config.toml
num_hidden_layers = 11
hidden_size = 64
num_attention_heads = 2
num_key_value_heads = 2
head_dim = 32
intermediate_size = 192
vocab_size = 8192
hidden_act = "swiglu"
norm = "rmsnorm"
norm_place = "pre"
norm_eps = 1e-05
positions = "rope"
rope_theta = 10000.0
rope_fraction = 1.0
qk_norm = false
attn_scale = 0.177
bias = "none"
tie_word_embeddings = false
parallel_block = false
init = "orth"
init_std_qkv = 0.0625
init_std_o = 0.0133
init_std_up = 0.0625
init_std_down = 0.0133
optimizer = "muon_variant"
learning_rate = 0.01
lr_mult_o = 2.0
lr_mult_up = 1.41
beta1 = 0.93
lr_head = 0.0132
max_grad_norm = 2.0
warmup_steps = 200
schedule = "wsd"
decay_fraction = 1.0
decay_shape = "linear"
final_lr_fraction = 0.0
batch_tokens = 8192
max_seq_len = 1024
doc_mask = true
train_tokens = 122800000
max_steps = 14991
dataset = "wikipedia_en"
Each number is 128 + 24 x the weight over its row's rms, rounded and kept within 0 to 255. Layers, rows and columns count from 0. Numbers have three digits each. The size before them is the row's rms in percent of the matrix's.

# layer 2 MLP up, 192x64, rms 0.53, rows 0-191, columns 0-63
106:108134113091120074119145127153101131110139134101095138083156120125170137130098094149074116120100150127130068165127120127117157107147176161111114147150144112112113105106154110149148148131108129
107:119126121115106111124162125155138121110105171138114083106105114107184140144141120086126122108142142105150083087108157154099112161113110095130137129128183115134175175104136140115109140140145151
090:131140094143129154115077095140101155132109103177135161153117125161147163162156135118178152121135125155125114054120099124139124150140124147138159126149134124135125162088098099117142126132154144
078:130144096157094144099121131117171126146097058124138142097120074117148113129113132109159129110120109132145148109114127090130098159082103143132148113116133168107115126111103092096098125122171147
083:153168075146107084127156123132092125120133111153135121097138134142150128113116115149118161120128129135128165173119166085175127169113143138102131081164155122095105158162106121132132125115093116
099:134153146094121133151185128153127113167140142162122168159110136161186134142113142101176129124117132172122121141128100139127151107126092097096094134109122119108115077116165112130139156137102119
101:122148148138121126113144121155143132097132138142122136188106094117117120093164165122121155121096146134102145079105178133132135108112119114131132111112128131090124179099140110152095145122202149
095:149125147153100135158133078104168141138138138104079111139124094157165107147126129141170169139135147154107161113100132108109149130151133122163097155120147115094181120100122126103094125149113096
090:159107138143086108141104092169147096115087128135151149134077122097154181131165152099153154117101099139143137127159128139141178135141130133100139125127166120141089127135145124164132097107145115
087:097135124144115110091121123102106093122083127109092139132104151138174127124172164137129094096109145127086094104136138151100175074079135117168135143152122140113138108151129124111147111117127144
079:124108114118132097149124111104152127119181128123108115128105084130110165153081125121108128078141147130116118144150097162129152173149078148148129133104132081109088116131146081130094102118118109
101:141082130125110110118122166100132152104149090137134119145141118154146107132148128094141144174147081087169125095106133124138122096109154072116090164159131146155160121104121106145139108144159130
100:091140138124146117122078192140098135103145165137140157150107149145140096127130095095158169110119112126151142138111130123145138126127142123085171189128120122125113130114146167116095159144111165
097:107099105138166113090116136133065162147157107143152114161141096119127079168093123156131176145136117145188131100118113120133155118103124148138184125131152136136149119139117139126125133133114153
125:138155124164147140123130130141135131142140137110128137078084108144130126150093139119080102123171173166122133156093096112109102094136157175126161139116096135100159151129108094123146105142085134
111:086139123139131133101102112096118153126148178129144111152132119116156153139135154101086087136101132107132141139121119157161088092089104149109164132086090123128092154133150128114119108086133172
106:117102102158145130102113121106092093118129090140134145139151155122093149113106178093178110139122156094090141083117129146134131136133132148112112154151108087140116164129160145123145088083131107
113:153123095111134148113085141127119113128086079129128136105145108116155156121118182122104148120115115126138152143127083119164118126086097106109151069106112117141124126123086100173117097106141096
121:139109126086111116090167106118120126122143138135109097127169107114102130114133149133141144165130130091173151090137096140173127137172131174148117122184097158106121132134102150137105126157104160
073:069120127153092131116129165134103114176096143166145163107116149120132136134162120118146124105092156136116102130121164150132113116089112125124164074138134132127080132110133142152172134086120155
099:121146145105168104126126127154125136111172108159115112128112080131153157132177109151112123131118122119186107166151171138142122118147160118152149075107108110120149150096125122162118094114155098
109:128109122085127137116111113125134091134152133155095111148186150127115101142093111141116151100112066126103116118120144168102146102143128167115063128127133112098141131150135083095112108144105125
093:151116132125108121186110086119187119128096144134104177114122140123131139124144170112114133119127128142134115099125155162134078143121109103111145151157142136160142133083158125178136147166166119
101:144121132140110128133144154133122119136148082132140102124175104155133115115052104132162107127147145099144131139095166119131129153125164106105136094134157069153154140128169129115146087162114120
105:166116115140107142095123113163122119165128108078112124108126139109157112057163128152163134136140106132143144151105150100143133113144148166157099132142112102121124112118137097149150093113105067
105:123121108095132104149145110060159134110103128121130156133118123144158157153119128139066162121119131110142105128136119111125126174140091094125145073107126153108087116165108132120156085126128105
105:127104139103113085127158127123167167132152162106090123153170131133130122104142116125104113096110125107101160142113150108142077115165151158145169100144169167118144111126143089104127110089138139
092:120095124149162088161147116136149090107147107147153131081127124154134146159153139156104091102112165115157129084103181151121121130157110117115085111128129127144124122166115073122149105118132119
102:171128106163106140134088119157113142157155128106135144091127099133132127158122163115167135147151099121163143155113098160107092141102113137093107104145111107141171091144074121148152124100135108
115:084121165105118114159138121178090129132129148151104088110149125140109093108133143074142113173138126140126142125158107132121126102158141135101135121064114175129116180137146138139108130115108104
099:144143118136180179131142109135108078122104118105144115134132183081099117128165142126144172122127122093116150148084110113170155126098104174134126118108145116124166107133147127114112141142142107
108:149150129107146114104134159154179073103140088158153132144106121135142159077130133118107154168126097114070101119134130113136153168119131153152126138111141082140135148110137126163137136149105110
066:125137140130117099118130109132182126180150148109094096121149087164140117127137180125163129121138102125084127138135116140088104142159102109109087123126087151141135099146090124084135121123141091
100:140076175155157148142105123141129148105138089123098127130159127097141141148123102104122124109125080111121147104172101130109120142145137122163121159103114107146073089130160132083115104097119106
108:127136118142105114166166168099118110105122140150114150114103123117128104106111127124095109139079163152131136158141168136177132136138135098051111104124140162153103126146160157132161154121121113
100:159142123135170145132154149101147130108123098098138087120159153207128106152087134116133139127108112126089109154091127115121117129138126149134114127165096137161154107125106089104158160093150132
078:133115134169172116086124147100129092098133143116123116145152147111098110124138085171104120109116166144156078157102121117162177127107148155118117125122147136137166129106132098156101125081109138
099:086136116117130106166132119135102125123134119115106140126138144097167142185129118105142148128126131175120147107164146154115121109098081130092143096150117110151111158126081086112163125102184121
080:187113119109138055092091133155127106121110129081162147116159131127121104113131147121125128155128072116133132132117163117106119119122145104115152120132161142121077100145131168120130088113116116
113:111111146115130149122198155165123104131120154124110084146127149179105095153104126156118150090140162098139117152118088101122196127131109118102146108126128095128151117128138160134136117122153130
085:113111110135152113125126142122162101122096137086112137086125158109176095141139143118133158127138076137116145114117152094120168130158142148158123171097151149110101135101134144056112151134145137
099:111149131152119120160146096115145131151125114113140122164094165140128150147153154118168115124122164157115139143064133137142127155112116122076088098124150112122162138121109087163126127151100069
112:124103111126143161167141097153118099134159114126154151114110161139104104126132123135115126086080112106145120140089119169093108128145134144054084128126140145111140126141083133103129124166141090
115:119127112138087119150085128164144084127118107109104118129081124144098152096116135143117108139159132113105134105168089100150140148152117139151166139147139113122092135168132120141114076065108138
090:120087124108087168101111151144114139104178118109126146124119117117084144121156118138165174135182120112147105087136132122110132116164114150145137127116154073125135090102175132139140114107125107
082:106084166140183114149160127104163150094178145134126151124137166127148149113184166117131136123141110112100108120110137130119123114127141108093129123113132110175192135120111166123127121149142126
074:126160108111113119131119128103130161132094113124086130090125082146109088116129126167137114156176147130142127114143135119150095086149175155109183168138123123158141131091172118154146126141138119
106:129126115144144150120140145124127155146131115172183132128063096182109157156145134120145140106131143134170097162101154129136134157111119145145112133151149071106164077122113129125117120132151117
077:149106177153117128155131138099144105133106114161077107128151158181077178104145154135123116142113128121138151131131133135134153139112138120111143141073140116144136078168156148112086132131137142
100:132114131157155108132136154144144132129156107137127160118125125159144150116154139118118148103121132071125111172125100136116073139140100105097123131050089160178157126165135113123127110112112105
095:134153149110106092152157100134152158159138107128127164137147144129096134100133126178127112119145160149161179090127129139127090161142161146172124095142138097109136144173107084132153132118110111
099:130111119113079144095116123095127111155087162119131144132115112174183115086132135106106117161119137131157138117157135132139128124092137151135119152106157132126118115134088078126128128122210119
102:134164133085146118102101166133129107100176137117144163134149102148132111109127079139111107102105163153153147155076141127112117158140139137140099100092082097114112134131101119123106105105103099
101:139118160137123085120119094133155157119143114127132109134143105165081108084162118134179113122112097137121139136118124104128171132161183129165183102124116129137097125147093111118082138111125126
094:162102105122112112145140090145160103121168094134140120102113137081144152094105115122157126153090111133094104121120166137098111110128135108169156138109089058135119125138099139170131112126121129
110:106122132150135135155121102108109131142130168102142113120138143096135105151118164165130127108106119084096130133082121126138115108083160078077125096103113128106164081117119130106142174113159141
107:151134125140095153157126114111137123157103143120124121141156169134135129084157124122169097092112140125125156111083136133156119117085166126108104114085121144130170153110127112120162166113183168
111:162162133127145146116137086129092122194130133116119103076162146152118127153116072143160106110139162117177131148085125094098101145114111163127135112116109139121122148123099116152128127117111141
103:115132189138073121163096129107127174169123118132149109127122120167149154121163101125180097154100087139133123129090117107125120130086158133140146104158137121097123122118115092134122125142158122
111:124089161126129144135135121123128129108131147153131139132149081159121142136111146134111097111099170131164123127156118141122137141150103052111151148101120114166080150105168162133146159167093144
109:108133142120152100111117115156111155137112152069126147131130122140155127142107105132122119114139144134140161130095127111176092175151130131147094087150130086121132129121090128174161170069110118
102:125146096150099142137175135160174108156145109147133177126091141117105130092111123116093162127144084098085100159133147101132089147124129091157123091160154150129130154132124107116146121146115128
088:112161114112123096115136150133136156113108089160098116135149099141148123120134154109097118147116105097083147125157094133139181111177101109124126145092137123092072082146149135113133106124097115
089:119137110087122166149096131145172173122119139139136181118103106109160128135092141066127152133125088134116142126179138158139143153118095101125106112096138129128117076135141145120141153144145107
094:119154141109120134097117137202137099114104135132152150135108109142135146139119104102147144137130088172175142102155105148119111131132118181117100137144073116144112134080129135124155096098155138
080:106122169096096143146122114135138137158158146140110164146115137159167117159137139161167149132161083172115136113125092128103148127150151153120133139099124163088114102107131100124140120082093091
112:139174092089106160121130123135127114161152147114148177103105157136133209164122154148141130129134130139166144142080154098145095132128146141128108124143119135133168123133099129157110130112097112
103:102116141107134144132129141143119169132068159135115087130112115094114114123170159142147109133121081102073079141153167104156102113086147131132157148117140132128103137141117136132134163167148119
114:122180147162157117102137135085117118142153106130154119105136166143101093130131153105093154142147143142141105117104133103101112130101104069146140083136141103110119171175123131102125082122126128
094:141132120166135134137158124129132157134114127092092124124144139127112195150161151139128110118152151131115121120085105101074081150129106133119094162083103158136154104166156145089121108112130116
079:071141121129095120148130136128086136128114121157177085118121137095150117107111145159089110145109124150145128174140131123150102118118116129130115058176150149139112131101126122174113130109099152
108:090134127105138113179143182121133093120093118174089123164120136135118092195112135146110151127153130117106109129136129129148160110162153117126161131137151162119123145141163157096147140159135143
074:142133134144164155146164159134157130132143124106132096158111134094137161100120115148141154166147116110116150114119070128128134161148106126176155120108122154176124171176134150079107115117112115
105:102117138105123114124120144095109119171100159155081127155151110114118082127144128163096115093080146126105121102150163161087135126126147144102098119165106122084128151116099127139165160131111137
115:132163110128119123146133120154151113166127127184117140106151140107145141148139098158118126147092135122142158133099126149071087113146176163188089126108146133176099136126143126143146121100140129
106:131077158142156082107104166128100091099110153140124120148130145130104081129111150114104148096153166136149118095134120132127123110131133099158153154147125173125121122105147179135137174123127168
097:097161139100168043150121168113128112143138137130110117128169091096136071136097127135108101135131125121122101133126139155114125088137128112115113152086116148122116110111140143114108137116109178
110:110128119113121116153129134115153110140125138151108123136139130178098121150119139175151135100113148158164077121115094189148156083168095110097117122121138119105110117088157127162147116153135164
115:156092147125107135082069101134132144100092164100122127122115085121116090133136154133141058146138132116137126120151158146140150124109125122090138165105144108133128132116173118173108135104106138
117:136108142143143171121168147169108126101121145133099146160081120157140144114128104150131150165157097117163146138127105142142092090074100145144141130117111115114142159132118132108176110170146162
107:129085158078128107094073145073091130131130132127113108127082137138111149128169135104118079134123144177168102086122134125130164110108154126111144124151127129121145098108142109146141130113122144
084:122128114175077146114136104161136169136121132149143157148145090122150144092087114147151144122136127113133163151113103100116076191125120145158151126139109112133100126135138149153158113128108079
089:150095154109110104140128125088134151100158141100146108122118112128116105163134113154141123104099139140166125090083152118108168115104166157108131156076124104122170120130143123136151121152160073
088:148139082102159124138145130126147121129107108118128112158128102132116176160113193120123153084125174167119113118144079131150147148143111113126110108150125072148108179135109128136134146114146150
108:138103110153147147123123121128085171131086129124160140159102157097127172108113166121124111110138125099152120115130099116078154137135094135159136094120109121153086179092170157113123128114141131
109:140142184143094099132145139134105142105091125116120110135087139123128157095148133179140156127107122145114093108132149155125120163132175163113123116152117133122118134068130127131098118064144094
090:131175166104094126103157113116121110127092102144156129170088120172138130110161121162161131087117143116075137131123125132142110145148110103132096147084127113129150140133096113107170133146150093
094:095113156100188155116123090109104121133089143133115107122114135118099147168120106138088124109108147102076112157145116077145162147102139124118167106153132135123125130158118154143085144116146154
110:106151109098177107142146160141111135103129120100114116113146168124128148131118146120080144174081124122111122156162155142139145105074133096127131101148137122140111134160092161102140101105175152
104:133070137118078156116100144110148129125087121138097072153133123144172139124105116127131087114163129095122131086149112125118127138117115119097091123143102191148159127130103142124100125116119101
101:156096069142135157137117111163092148126120111089150135080112114136143155128106132119096122142155118087141145149151084134144145151168113141134092116124156142170103110159149134094092101127112127
115:128118122139112149126069087170131097115104141145123145129151105113187107115119139089144185176133159126143134120160168173112134118147113131120105136139126118109117149110085152111133126133165152
102:111115117158148120168151099127108101143120093110128099157121158111102174146108159145129124133151155114070103206138138141138140136146127088117152128087159160146112137124114146130143124111098138
093:143149123105119134089130165133109127150117151142112079115110105071135139102124142179154141113122126157148108095154153088159138127137116156127151112150160152130065110129168143126147170137138146
081:149149093124163167164116094123153142132116072138141112114136100116125130147107177125123142148149126145114143129151123082123137151137104103143118090111174126125147113093120094113108087150163074
083:182139128085148118150123148107128109140126120120102168120160161174138114144139105114111183138110147138128119140098161108113152130172155104128085136136170089095109133156094124134112102146114102
093:153158169116075167101117118131133108152108168149122138135107098165093138128123129134198091114149109136095119089119122102123137158121139113146123108123124132126124093129146139149153138131127060
121:100169105120147128182168161131100135090146119146146102139140165111102144137105122106080106172124154153111136185125131077145136109120126117114168115162123139128123116129129129144134136101129173
090:139163114172146122133132149150118148124114142117142134092127084131177147103124122179086091138129147155157138128116168152154167141109138135145101076102124112128071145116128157146155104133124141
117:144129084133084156159148091128124103170143144160124144122084118147114103137141109115142095092160118154159144092116110098110088121132111141115101123084115155151138151158163117135128163124095101
117:172146107121116158142158136161153118140101112146111134124117213151162144113141103133132153127151140124144150095147090157113122121154105174161125159160162135140126115106158097151118140148110115
089:120133119140096144151131107149151182164084118105090126123128165096155133137110192110143135151110111123138134102120128125124095151145125168164128107116161143100109099117155104153127094137102080
107:099132128108135133115145118104153109113087130122144129151138142145129123189122118088106128126154111180110111146147180113155176132116152103075097124129083141131114111095143130129137163133166164
085:123114172124140097128119109090122138144148157102133100131133105125150096084139113118116055111092162110106104171098181110136130094128136122103136097146137123134162142126127135146154117149151088
124:178167087113111100143152108160136128108141104124119159142132141153084151143089150104088085120119141138148149158095117114131112082124138151157108145121109112086152131130138107137098144095100101
099:138155114131123135110145105127135125139110127124103173146141121126143126106149128154147149119126138140116147091144149103124136196178166150167099128140124121143158159087129145060177119149136091
105:127115103119128123152120084112155164119106153111164136107108121121146140120102165145146128123126129181105099132122101166128119165142100113090143093140094120111088111088103122081145137144159078
113:161152140119141090141106129110130144175147125174142110137128159137154142090109118157121144133128111115138149136113157110126152118123155124097035126133130123119150120095138121103138176122183108
113:126108090164134088152147160103103121130147123172115119115131139142104124155168131163137122109099105115136148090087100147141100149135114121118130121099145097173119159086173096126171097116135144
108:125115115112115156120102114118139135080174087126106119146137096176146140093183120141135132157130127087117126113153108128170100145084172119159098115133137104110129110075125103134141148141107124
072:169117106136103122130093140156144145106166124151119157120116096114190142121158175120129126111119117152092124105097134154156119105117120161078103141138148122104065115126132135140112169094117132
109:127072146110152105120160089115158126107183100120115106114150128149121140161146110098127135151162157151134111098152158103120150129114166087141134172145096139111158148112145155091105140152130133
092:099134096122165152135129114154160104105167117099106114166133092185138128117129087122120147140151133128129080118176134148075128107094137136112145163112087155120134105105127148099148140126128147
097:164091122079153144128146127157122100141130119110138151158128129107104110132111111069138119059192152122151140143144119150144125138181117134149160115125156138115129110140118160125157102141110144
118:126127153123124102159135131175128135096088110133146107154110142141109104143131099115098141086141146122093130140165144101077142125165138110111120136122095153148117143120150162145193191130126118
106:130127113182140107113137113124127144142128109147130101088123153058136114118151103104122202135086131137104131107095136136154149158137119127085128119106149121125131170137150114133163079116138117
093:130122122104129144130099141115180102157150108124143129143120112122126130133123136160114161139185157073109101189130111116124156154165099150104142116093124110159173104140145120115134132085095139
070:134128135102079132117142081110151159173127112129137129102119147144077164127114151111122141117169121139106151146130098117101125141164136160092152115157110118126075104128173160132092123103117094
107:108133081139122117142147144147104104092118095147103156132120134113151107138118141150092137168126127077139152166127096091146067101146131153142155126147162134157086157148163140122133101104138132
105:114143132131141087168055130153124113132114126109142139154112100138152087175121119138162142137148115151119108106142110106072112142091164130132138140129171117074111101106115157125135147121126148
104:121129153100143136091161117105162139085109152166106101104096112161103138157091143139114126122103110138156095089153146096121152135124148099135146148106102135136108145096130155099134176119178130
111:166104154169168126098102098138118126159125114138125147120101142172122125102136148110131136098181127102107145107091104104149141086140079142156158151098138164129169145141135140103134100119103113
111:167120122172084143128124130125132076096147099161129110121112129155113134128152149183142141126144129149141063134167100150137136145167116154145134141135117068167146143142139153124126143138138103
107:123100090135127089147123137159131164092138139157129080101125125126081139169108120127079129081124143153112131120174151108130134157127129119108130119155143141088069131123147139174104150115116134
103:148106128128164117098104116101162101088139133125141109145115113118161141122156095131150121161093147151120114145144123103151084070105110161079158119164159149120133140105135170134159120104100140
090:142112102142130122111127073092146125119148153126075143133145128092112110165145114134092168105115160150149072110139144157119135101119130133130156150086116151100144150094157107097165103150123128
079:099111150137153142105124097101099149096118127152130081132122171131089141135113084108110119106133140171120093124124119148158132099105138096088161123160093133086133162091096140131131155150132155
123:134099120128152135110132125176141179159136149133126123116119151127110130145132084132145194131127100083139099141126112095123146148117165108092107080117159126120109149096107071143138121152121155
102:159117075125114107151148117127125118103108125145141112168110117126162125185143167133167123106122091124085098110133123134107103133153070114082131124105100180152122125155132122112108123130140098
087:137148128172150096187132134130123100156139133151100133131157132129151099137152130126114155126084080136117132154129109152121064098122083132100135124092096144160117140156101097135154118116106153
082:102127161124116103143113122157131161111119176131126154131125098143146145122091165133139155101143108133118114090130090133139126130168098090166150155125151143130103123130169144066119175110172118
075:119150101144151129134102163176104141109085073156142133059128135096148145118102150154113148154103131157126143110125139105146113154116111103122172140170154099133140145106109133119155105120152131
098:164179133130088131150119125090105174141132095133112096155094070153150133129158116137164132123130117134105151115117118135132145145147124149117145147092131104083145155084111127158094133161103109
106:122111140115140082155144113132137124150164117109151121103141139153131090138107133172101152161123126133145127173049110157178133144151119089125078126102125091120139127139106118128153160132115126
095:124120145121115179172140098113152166164064123134115117153123120157152128143120158146139146140116160138117132136137132113101125179150132102158124117126135111148147145175111110093098147181113090
091:115131116143091161143096127154136179088112151129150145097121120170123142096136128173147130162167090128147107097148108123178130133184129114120132090169134103145135151106126117107119111140107143
083:137128139138120192163123143149116151140078133137115094087177100136119143136126120145131132120136159107121149097155124111113143164150105124132141121074117148156142164090164157164101145151158134
119:142168078111118125168099104115112134144169166161102130091142103116143094188153090143130101111146141127174153119127123157153127112111132105108129099159134126133138133109121087144138102097123106
114:086141131091152132169105099132109115134097078109153128116155110166145093141144175164137122135132168159096122124148131164137097176142138142092128098122144144111146141110097150106142107139157128
095:180154104159108134137124119103199133128110099102094123144140134167142107122171123111111095100158144160118102157099156159159117132132122102151127149120150097116111147153119098107105123131094106
097:138080129158131127071118120080130117144145151126129114074111090102109139167151135180136134107112142129134094069108140141136156127121093152126129128141160144125150163137151115154131098123120160
080:127084134137104096107107099188090132102113096164161113082121116093133103116128120137146122131117136102131144145142120146114089095101087151113195117097129138145113114109139151137105109112124148
116:131113159095140113145152141178154106141141120120141117104151119141093166105099098126096056158163143165182107170112127126137150150137150138142143124160105134133148133104138154136097129122107114
110:139108163126120118085097114108116112108134108166126131132101115112146160118155163152166110165086116096134099121112094148122124095113121166125132117106093143113158076137126140121159136116184089
118:100094097118122115142111114180161145156164120141178158117104131147116116128098145093138165116149080137134124138158098126123113129180117132128163093090113102122109126089135134148114101120154096
083:107144122107099123147111128114121127111117113182103116172100151093145099113154117173110120153098063142151124144088152134130098142156129111115125091101154159121108097135149125155140138107117082
083:086056144086143134121087104132112125142126144116110166134113139117109071135126144136151093119153144111127120151087141135104072131111133109084133153116143167149142129108111162099143145128125126
095:130142142141134106098072089125136165167148096145134107166114115146135134102158133175172127077142111136181160153142119120096142145132134123121095130112140119134112137148140139085126168118144094
103:095130120122168107119092122114145116130157152115117121095162113145123145068137087128136112126113082095117082114193131127116093124128141105143071083137120123115152163141113126115123127141120108
110:114104144122154154154102124151131102135151179145153167143104095122141130146124130099090137099145128134134154114119061139116133134122182113084096150143164134168111100130104164148136122146133100
108:130074094080135134137126114101189123150134140153085109116107088131129117119094159148104092116131141130145145135152126128135134134119118105098147153075137165084092149090147156123133154124128133
099:154148131108131102163119127140148134143153132149168124125130119149124109142101125110118165131147154056142122120098132196108132137152145123141132169089120089131104135162167113103171107107121102
135:122094153108127151170124082138119152110125135105130115082147123139097120113065091092113089125114138118147158155120102104151180133131159120118145108118134123146139077141160142127110098139115094
102:137126117158132150133127153201143150124154126148107124124165123141151088132088132140113170145114107089126159141161087164090087146125102136141088156102105105129099105139123137124157145119108125
095:116129130117109126102140134110156142164106131108125103130106091177085159148122117136156088130099143171111096129105096097109199135151122127122103106135122118103115115168153116151162124093146107
082:139127157141100107122156147090154165112102093091152133104107144139157132165163147118162144087133105091159142150117158123107153139132122122126137104098100108117169092108092091117119143156138091
101:168116139141144166141132088150127165139151112127146124110135172148096108095119101102128130110170104150105140146147163145173076109106138092149154089137168119116149107159126107140093131129128117
086:152096104153157138140154110164095165112148125111096119138138165082119148133126113074111122132139146128111158154136105132110127131162107175125117159116084141140159097126087157138077132145105126
082:148097123101148142126120136135135092104114129124166136121151130070152135067161118116114140140132088093130151160121151082116136101112159114146159176171114158143122133124159122108107120164141145
098:078133162092094136092130109114120152136092127146111115120101118135129112110135112131157117099137105118134136103176135157124134150137144142120181148178116125098108139080156107154145129172178107
097:083138089119132100152168131097143129156137122147141113133185149127095145153129115116100134106120134163132121132124178118176122195126127100138119134109145115130137177157150124111165116152106153
102:112117126106131095123133123144106158127151183139081116157117109128150144114164103092123098083148135138129138113141080120111135115122138121119115132118148118119100107146114125124188059077152110
104:119115121131154093076109165130138155110136130144116114163134139127140136163132141100145157111174129120097114074130153132099125167171134136096141152111136114108105151111179132092107152134136072
105:119126190106099114146149096086134112089110149146085141136176125153099168120128129077106128093109116130128142119171151137135136128134145157129150133132157114119111121132158180091152124151132149
115:131120136168109100171123122078132074114130125123107128129151135104134124136101103108121117130141108141115078130143126176091114174166096093163083102145154086129116108126135116107136111165134136
107:115128169119125133141135139128120150124128166059138095092127143139116130129127121148119125074154122121122110126166122121080158139182113115087144096115141110129113126136080146133084093089118157
102:159147181125111114148118152126121118132100136136093091107094111176118130112156131091122136157141121146155124110113160121162138094118120152128126181179136115131079098139122104126176159135155117
103:095180146130126127133143100187072139123092072123128136097090107143125136100121134146157134164107114153155166126121169144133152169131124163110126108144113107154115118126129141128134156107104113
129:158132122112121123125121115129167191107112156141163143103150122135116156134158042137138152136108108128081142116164114159103121154122117152136163120114141150079115144130114146120155135121143161
110:105137126107129166114110126093110134127154120164143069134095146125111105107117110113137126116135167131124100136108175100131126123084184114100141120146164101125107111092137140077131102137181134
100:158140138115087152140135116158136129107168130116123108109130136132137150043081126145132118150115112108093151169147115120127127143176149116109152085114145135112125107147093146143098122094087143
100:127125150118146146089119086132119113114084137182092134169119152157142104122156153101131155130130180126087150116147165092135141145116122147146117128167174124134132109143145102092129167158132115
081:154121128123117144147093151109084107136161137115121172141135124137133103147129137140138103169132103123147117149109175130125172116152128101106065163138143081130120081148087090142158132133106108
076:145135106121101088183151101142181103133139116125142135116083151160132107118097132156110136139130122121159155169137134146107119157170132126132120132108123173149140123175086142095113135141082106
098:147151111113116133108127117154145152136101113150120088172156133105146091194108129139097134127150176118127111126124181109102141136116109130128160106114062131128146105121098164114089137122124148
104:156137168127162142129134089111119133094115116108128145179095144150132097136100107157126147122169091154133174110144174166145154079129142126160118156140083150110111143126139122145100113147113123
110:124125169112111129092091074158116115120133105111156112123123152165122135151147080137145055122111119063132125144123069157125099129139127144131115131104137134133148125136159150116131109127155148
088:113110094120144089144145107115118109157140084122108114098183110112133111110091141135122138163089117135121138110126163098110146098113140110114138152163096139062181086125146153138127127142133123
079:164150088146102137128079160141112112128137123129131132127128140108084152128106146151123152157147127115177125124155089097155111156194107106145136118121127168181133136149123104104109132102128166
119:158091131097124111148097115135111117126144173099109148133156167132130143141161147129124134088166110168129131113170086149164152115143110107166138162133135134138106099157106087110146168123097152
077:107113132128125142130144072117154095101133111148146128182170127142120150145126100168126123136108123182137104109138162134149137074084161121152143110146121139117126164122174137115178109142141134
110:134112133136174112113118105163099135067118091146167102126106113119085130123109170131115133156132119125157133112183135133146170129149152119118169138127098118121112092073142151105141152124116108
103:150139156125147078106101188114175095107092160127077139115173101128150105121115140140116122147121134131133105102125140149122168098139164139173136131129154124168135119107139117147138164134140153
096:099129106152099157148145128164143164100089088122139126140167099127139132151110140141153130166110092114133168141175073141114119142128136136174142144109118100176134110142127142105130093144151100
091:154137121148152125105168170085176100148110100094149149121136133186124118163106109113093118137162102098110110089129127112176108092151141116133092157130109124113148127131133156131137112121120158
090:145132073106129104144122194111074177145127130153158122145128148096076111129118086161094141125125091128131133167146150124114116122139141124119144122156150166150147123100123110124100107130128151
088:108110176114093133135131106102134150122103113118090158110155150126117101146135164091134115110093125104118105164120101189102112138121098114100168170129105139133121138081127132166132158147135095
104:130085110116186094129115160127129066131132117131141121135131152111115120141122133104081133133130104157110094087108159148139139105149116103170133125114127091133108175126073127119116102151156156
088:130110131123118133155145054134158146130149115156192135156132112187110120133119162159180088144127114153113140112160133118115121121148124146107114137113132122145077122174115134131139126135122092
092:109138123095116122135161141131147169120134156168127092147136123175138110170130095121107084163142118136129142116148107140156141102123100121150092125113131087163144129117164163137106117189121086
091:159130128144108100114143102111133147092159162120146116087127137123149168103129107066145089108098161080140149127107122133098139122086131160109105111099113171122148097119114154138132095142153117
098:134147096133171160081120150130100128136111127091089081127160123137123159153107150125117132128115124110140159119181083118130160144152145145154141114151133151162126134118116151126132150064173132